Weights of a small transformer language model: 2 heads of 64 (1 for keys and values), biases on query, key and value.
Each number is 128 + 32 x the weight over the matrix's rms, rounded and kept within 0 to 255. Layers, rows and columns count from 0. Numbers have three digits each.

# layer 4 MLP down, 128x320, rms 0.086, rows 41-127, columns 80-159
120131138183129152104102075082182116132149141092110142164150154119118122114159154105121160087159125132115124171163105128110147123096173131102166129093162104200077142126124105157185102106126065123115086114093161125147068090134097118080116119
110136165114101121136121102128151140119129063132116092043141157170145136114120167153107162160125156147149128115103119171158113150141199109047122205125058142095175119107080071090141122112086145086092144135096102102107142120147116125129104177
156063152176115155087145140059147181162089111134125113142141129104170172182138112127126159121107152122107179129147110130095106197161206228061161143146124081159181191081173046102137082066103109087135112161112186144124120105069116163125115154
093101114117210166084138146159097140128110143078155166120057089136179139124094131155152134146102143095150115122106097146144115162143158146145173158079138109167101151114166120140126183144087078173105187131120099097218077150128090111160203109
092116144168148138080169099132125130134105120126199086150130120152170109118130186100114121106158154113149049086116090131121155086143102133138179070158204090123090145126117093114129095135166138104120149123148136132195121149134103116172084109
173087095120114106124122124134141132143101114141125100147152129151100119152101161117135097116164156139107114113073107097116155140106171094117109124094116154130162141112132087107118127134085153129115097122144104107163129097105146132146127162
139137141105124046189177128135102181175103184172068108167172135090174144150119177137129190130087119117143087106139147152160156155168118100116077177137100100106100138166106088115069081125081109140089139147072121150079096124173094149160148126
122194145076129115145116114127104133130125153101100097163129156117128110171125225092149095161130122070109140139155138141180156138109084089095165152164140085132103119121107154116146112126144119167069172121097122115127136131130179077079116117
184120091120117163137126206143160110136172158089099161110157116102090147133114092162165158153139126124193107134099142132111171111129054077135171103132176154125098076100184140128172107123186140134142149114086151155104166128140143108087130144
107071120114130083193103168141140102118130091134128105120140081114147142196126125161123155077120149126120152140150178110131151155042117080092147125161104097092197145143184133106085136105142151116114160190115041138155194103113140152141086071
093103120152115139111151095168140113179088168121077155125175136100157120101124138169138138113203147106116053132133198116181133147066135091152139136100111120103118111131146122171079066090133154110160162156130066173175146092162164163128165117
133092158110092148191106058137107179133136071119107145151129087063109115114086123111116074183110083148136176121126141102096110128116096095163150054129117095156154112085178123133110135104108169111143213109186099165167087069153114078150155135
092133116070120097074140167078122099153155114061124156133141153171123090096140126143108126063141100112129099085100141166183122109043090112140126154162112132100118120136145180087134166187139130125074189117101051146132130127115096103145176110
133148124180185123126151087043103163189177218170170074100089192066192097092124167078106112085156097144148146119166161143153119116192153124114139206134174106192174127088172147107135134161100100133115129121161216134125101128112103133080145168
062103110135159082143145084121121051147112163135054156170118120121141081134146057101128109140085139107130131153159144123110138148100072083099123072176135132112219142005099135108142111191129134111144087165154057081133182110132114126166129114
124090146105107161133138157110137111102100149108117075129177148077147139152120150127100149056167103107103112139087143162136055121110156060088119177163065103108135142156157112089087171125126169130081186160120160078145133106123137164128094166
174107133148081074118086087108144125082180136138079158196117127160125119125138155098096144188114116090095118136163111125129204104169143115076094128129122158147205133112125112132155124180153089155161141109125134121092116122125082102147133099
096077134148056098157098158109151161109108177051091154118121183131141173103135087117121152107124159089145056162169135062058126113150154129090069082109114110157121102127118143100117052108200130125102092103111136144102154109096121138083169118
162111146083136102143089105160140165078152121142152125099135120119092141124140163136146162117058144195116192110089118147080167147133151102124159140076177129137121134057121128170148166124126134180119158139111161142146136160141094124055075168
163135091168095147084150092074121100158166145156084122186140141104143119067108065093119046118124126091131147071091141089133123155097121150155118138073151099131139083150168150102115131147148104173093081110133101127126132150115093133144084082
154156106138116090078158124111109146105169077170135073112117133132086099193127180080147097180160175096130121149068154183082188182156126097171121106114095086143085164137169201129106096089102120136156127113099123159169163086143092077055179120
156112091065171159161097095144122130126126108135124102068071153166053168150147099088082068113144152139133148111099148108072130193100109109059154132095147127108110134108131122147108171107149184127144124067156105127128134167120094147129071165
124138146128182128139099064103046162158111122155101156112202144140133099142059151161047135132131120218157145138153093176106149119137145171107109135147053129163124128105131120145146188155104154120118149120142078110132192134145115182123120134
137111087147108118080162123112144165147118086078153130149126115116117152101166126113179140146142103055109150164143161165096157101181146172137207093075137138160116054109038136039176102127128092120064168158165142137146118148089092074146155079
112144095114127157109091133140142104152129214035174164180096172087138094107162149166112145156036159171132134087117121165129140097189022104131160176128173141074095074122127164136079152142055136110113107146119121123125131123092096129070114128
097168173145102129105117083126125107087159077132092123150125154180112161191049174055068091137121118156135096171182158138097127133108091072198143115079129141142128141162145150153153128135113104092105155151161125097113106150148107135155099103
102138132092189153125201065137130150122092144151127136109118124145097159075146203121185159096108118125109171080088120181136133116129147089100117138178186115167132104144126149073134170065059148114060129143138102094159083139137170153109087147
140155153154148152173118119114153077162117096130155162081147121130108115164148159106160112145166115140141105133122100194135091156148145123067090152184150103114125170165128165121128138082123169121157120114136137040140151096125082161120134174
099208096093126143168161155167153088088158130086063171203124123152139094107080118100137087114132142155208146122120163129131141172124185121123079109119153108154157096123095116160159201169110083112130112075144074111123116166151165139106114106
174162114117117135171050106098153098127100176113114122174161094122105147140166152147145132154106083157133143132136058083100079148120162128131148147128172085097138160169153159084098144078107106143161133175084093120212165063215054149105121127
074083132142194144127132128145141135120099136114123104131173128106099103174087074137136140132099123187171017093132164072158093111139113169134185149103218184135087153079101091100114145114150093137128114159098162116161113165194114108129109134
153107158155099145111108141147125153175142132097104132141145151112085195151145141142133060114159085167137134140178089112104151160142119157102142128086146102142125161130155114094107179082124067075141093160125102100118109154120080168142153154
125079132111128131141122073139169160166139034078100145129136114132153165140062164051118125112132128134088100076125105142120167140089157094137165126126104105149081108136204085104122128135123102114134097103119143188201100137113108128121087140
039136083129117128108085127112135187128110122123188109095122084145138159172130122135165173109121137109194117134172144154153162178182173140153117059087081125140136142146102133147145151155077068137142132100189118132096125125128148144076129141
151133127127161146141132140136114086115156140137106153115148169112163096147141194189166063132094082177133113078136128114146167162157101146119135118185171136138105090173135162113089158098069057128097074159141128085152084127086045130145174165
112151131184060158095102113109109105116104114090145167120118096112123136120152136124149102092172087083129093129146110148149083179133134158087146181133154124146123115117120111085117144161095073135102123142122096114170158160077143153197175110
119144101149171136181129145156200156079100093112113193111090123134106131153117091126199114131126150169148137085097100188095108114139124139105165142160116077131066098102118158136167159103175115124202138199078162090111195110164140158115153110
139127172127106152117111131099094150091146091123099112140107238121207141108116132121149122170122101112152097134075132157126169087148124141094103156146177136139169157145134109144085106087091118118179166059100154152093071116118150116088131115
150190152107137129164117093089160113122082181215122147127112179207105138095098149135186116178142112128187148087157087107164135157168102155095114178096055123128142098114070073108116169169187153128086089123074157179074136118155182135130140128
142111111131086123136117136098146136146130195120159123082079126187163108074105110145092052125131143169107132192148105137077125075117120145134112135166094096124191127175188108125094137121125148067115086107128094108119096145123120098133142136
164142146198112117127069154116171122158102108086149114125113197093141153148155101107107156103155079129164079123121109073141078113153146169130137122140139124104158113123177081149157101088142121141137144126102154116166076108130093118156131118
121129107126073123116112109120114092076123191158098124174115137133105072155152053170166114151162168119103095157124151172173147148126100181111158163115177088155098112107176173160109145082133085102131120197074124135123131160165101131093130116
124153127104092118130147092184097189106104137086082179130123103157117139139135197072105111096135165121156095132155148117089131172164119131072146163156147130168127175092126115180138108125114111112082137077110175132127184166151160130098145155
146081163059129101115191096104088123097106158150176154131107081112103164162102158144123070137139166132136095130094079152141155080078076135112075111100161170109091154160198186169165064164095074133121123067188163100168131118122132177117104096
140121137059150150098046153146134094107150119133102128080095092113169111160156149112128071131083134144113128115125145093114123167137123171165163106146138143156136162126110144113121125048148146061132142097080110075168128152087086070109124167
119131148121123118129165106106142103137127152144145130081127062160106124118115150152106149120183127130122110159071151081174143116104135117122122087090137033099172114161135087171108128100155175125137123160078094168104123153096174052127131088
145177163119077155095133127125131124094158117111101171150138076097087132208155123141140150112149118131181145166145140134084119040122093178144118144192094158141135181112106142081055131105145139092108167140098149147146115115113162087173154178
104114141132091099113147126071120123113143132165092130099170099106087159120159096137132157133122150137162148140171172114177127184102142168062178135105156085106144138123162148102102191103151155194116151070164143174094099154140093159078167160
135168105198119131167104084130125218094053109094196149127167141126136133135113123157103140149113153093153109110126132121123150161114130157147115123127121110161170161119149107107164111154098154123131088157128119105112173079092173130115067090
135119139166101128131136118131134158089126124048116122148180133116152118131100151103155061177141130142160142124147122141202153175094121103130156129087117111096097174105176138095174122111122092134083184179152132149121106165153160180101147139
124126116169025112142147145133164100147117132117085104153152095132158171201112136090147134085123080069109085130159195138137107086144123114113115104095139133130101182044136073127100130105157190096146072145168134147143121117115151126138123057
135117140139139120140082074105083142150177097144134190138160068203062082168168148066156146174124085143155061089166173051172116186117080081106058156088088113142152137175101148138094136121068119171132144146159136110163117137176141076126139157
125102108106115129172100092204192117202099132110155115163161146133088200118112100117140106158173177154103133143059176149139094121141186147131142138149150081140074102105189138179165102165155128107144104124142154180128098106106110146154097087
104143124158130147102113122177129100124160183130164195127139103132156107162203112138108105155178180098164130152161141144113115138133124082106037146177177151173122153186096194140159154124125185185176082158124085120145120171132127117112080112
092131078112111123140159131121164118117138113134140137172142145107167092176100126170146107149131121155164181169085192172144137148124184127125110109100051106163148159054147168146153040161112119108135151136201117127125131131175150125165089153
145087118159136208156177099145131105096139176098136152082075123094121160154074095159179113143134137181088111116092153147113092156140126091176051094133134113064175099141147175165124158156124156130069133145067123103108176095112154180159136186
161148108078138194148141150137111110112099138211164172150129154165145168068159148118099111134067146129154174150149079150104141150123123109114119129140171106147155093153124124096133105074099172135076158119088205064123161114143187133086135157
146139111075103080145144152147149113158157166098106126167113140159162096130108138132092158124116159115144100147089111133093134107158140090143123154109091151118083094115106107118132147175131173133132135114139140118129141121112070096131164141
140096153115176123112143144099152088087106173142098092157123100047090123181173083153147109191147093150107127127155177119132142141128116177190097083139155128134094137141141138086148181152133159180202142141187199089125147093073116124068130128
146143109096184068181205134173106109149063192170143136199130168114103146130117140134113167097149048101108135137111142112137139175092151088115137157110127154096127102121073146107102135134148145105096093133085158159161106127129131199188122148
128154131155154126109090112068136094125135147154107138050127127115103121086090155124059172119156175144151121149056079139104137102206109152131154085120049123112100141095092151184160108080215114150111130131084112160148149085156075078114155062
144078145099117072144083151119180141082122186193140165118166141141102152111100142162110104141101129162190104131122129117151177140115132124102152125137129176111094133100143151187129143109111128131097138132159095118062141125153113130180153102
161140168115117138170101084148123080183131107147112106140094124135140096119156138152129145109194156150066131100183134141146148113120139112156075091128158125097207109134131090095067150138132179104077161162139185116203137156109134186157094141
098126117090147119116098091157125087160108114116123116154091117151147032146096108067078141124139098160105128133136156155139187114056125110152124173144145077146172133073082137105169093130146140147143084096157132125097129148167087149143104158
166095138120158126152098133127144097114133101146066130136115174106176110125160158141121154164183137115167142102105104123127142115128152148128084103178126117105171084117134097160102074129142142126087108137151133136161115156136125108126082169
109156109177099107090097106105055097107158163117114093114139158130135072083098128171128149118155052162125113102070136124175168157115175099164039126121149110108145101108137174145129143106151147040094090115103122086142142101069092096098108139
102163099154172102081103154174077161119137111109130142156104136079109157144100101132118102088134178134155082082113170094143069089109091094189119148059098079203150173138134186186099029107148138088167093123096113180095155135095154089129126148
121104124107167075156104090135086093143140118106143222105116102065112143092141061097082080128107178163076161082091131098120186093130171129127132141102135115112144104137117115207033196099160149098169134118142169185146099157065147130112114105
105164154084128102118193133116113097143120144160107164103126168150109108154114144151097143157115115130167080089140116155105026071124131175080136103109152069110114123083145098120182112169114113089104116160106166072139137148121120167158078126
202117114073137168147112131048132139186085126157127124062071121117137135125182141081077165091133123102085120037137150074160097155174146136144129121100126124154096115133135071154138070147175150140165115112164119134128118108126100121126132147
128087138171126115102154146130119149144145170166109175137069149069058192132203084150209110124097154106136170156120115076134029107119060134162116112153146125162156124209120135179097084086141166118101088154089116140119077099144087154123059147
141164128170159127158110140136149179167105078095114110129116103090197114160088097077179125150124124111178067160087177121170073154163093184151154127165141105100124159112115155145140170112172164154117137149122082170169114147096120149191165178
133082084127140150099144059107094147129093091074187111127136170115166109132115137090119126136191144115181047104182118124150136138045135095075116127151126064158114104109121123164083080093068056183141142127107130122109141137126181080173126135
079136103092131154156111094138118154111151150189141128142145091148126185140107077150136149116152107098153109076137139184113151112184023152152128186163153095115120131166113116076147160164174138144089101159110225139181167165081068148182120128
080188124045134191106083125131117156072100156126120118109118115151101102168118113114194117081126096154095167172115105120121076112091137139131132102159067136168183100175137135111167135159093120171124121096069147133104103148151184078161163113
069143130119109129125154097141116151164066122155114134136152135144175086100179154144153110082212093148156154067156123131191135126120195133081132168143153067161101104126166120036167159105139083136132189147136101124113069109161095141192131165
210142111185087160099153145130085119098123148076088143156159122129092140141120182104170125195152100103129114156156155130136139092094137196138087102142161125183122145123148125164130116147104106144138147169114139130136076154121074139138123171
150153142140121119163116148098193129097169146155079103116159152095123093187129133147152138157150072174128134144113123115084097139166147157118097081121112141147157129109164155133130066117076123063118090150092110148156100145119190086161135155
096114143123092133088120093073149123200149105107131138131147122083043059139128175150157154090120075171093151156051121131097112095122147114145126138130109102084147141094133143129138118197155127131198119097161101210109122146133133172098103137
189181150123136068099155124101066089103141102137082131120152131111162098160141113099119125104169074108124121116118127154175146127048177145174124140163076068206082149107164091113127110097114104183102149151085095149107095141063133074131111114
184094146096155166127133113143156141135133149073115134134155183103136148140130130117106104104096116167156138089166113176141147118150111126161104185100147097140164120100119122170118130176193122119112140135185127140062130141108130127141131155
121116156130111121133149095186119124106115117148195126128106082173111163177159071135112124111172111168146104116138090159146085096147088122146159100095139163154154142117122118054133080131102152150171120101123155097092089144125152068114131091
131095146166055130202115148129145091157127089122112212112135122101134144090077073101152077086150123159063111107093144092209106107046135144129074114123145146167152133140142093139101080117147187130089067163131096157099136148121167152153088128
151059126116099077116135114117080157146101165160147121131147138148133165114138130098133140125131067151129159134128131139148161138069153109089170152113126091201182187136091135156085124086163142086149110133205108157101152126156083106124075115
166120103107160163118089135171185151162121126073157125120218147116075181117162090113158069114091165117081128144143146155176165092123131104079151147143137179147118152053110078215106092122163057155143094125148144113136079121096124139087151132
212131085132132066191140129113141094120125117130092106129141233062172119126126150123103106158121085126093101103120130095129112107194117129121157166150131102082130055102056091113103134142172143063124107119099175119123106128077127080187085140
108101086130088128120157130125169112108147119122044088080100114090104083145125145161080094083108133123090124162103130135156096154157153161049163148144167140077171115097094096158149083159124125142117147130143113159142155122180199090171151114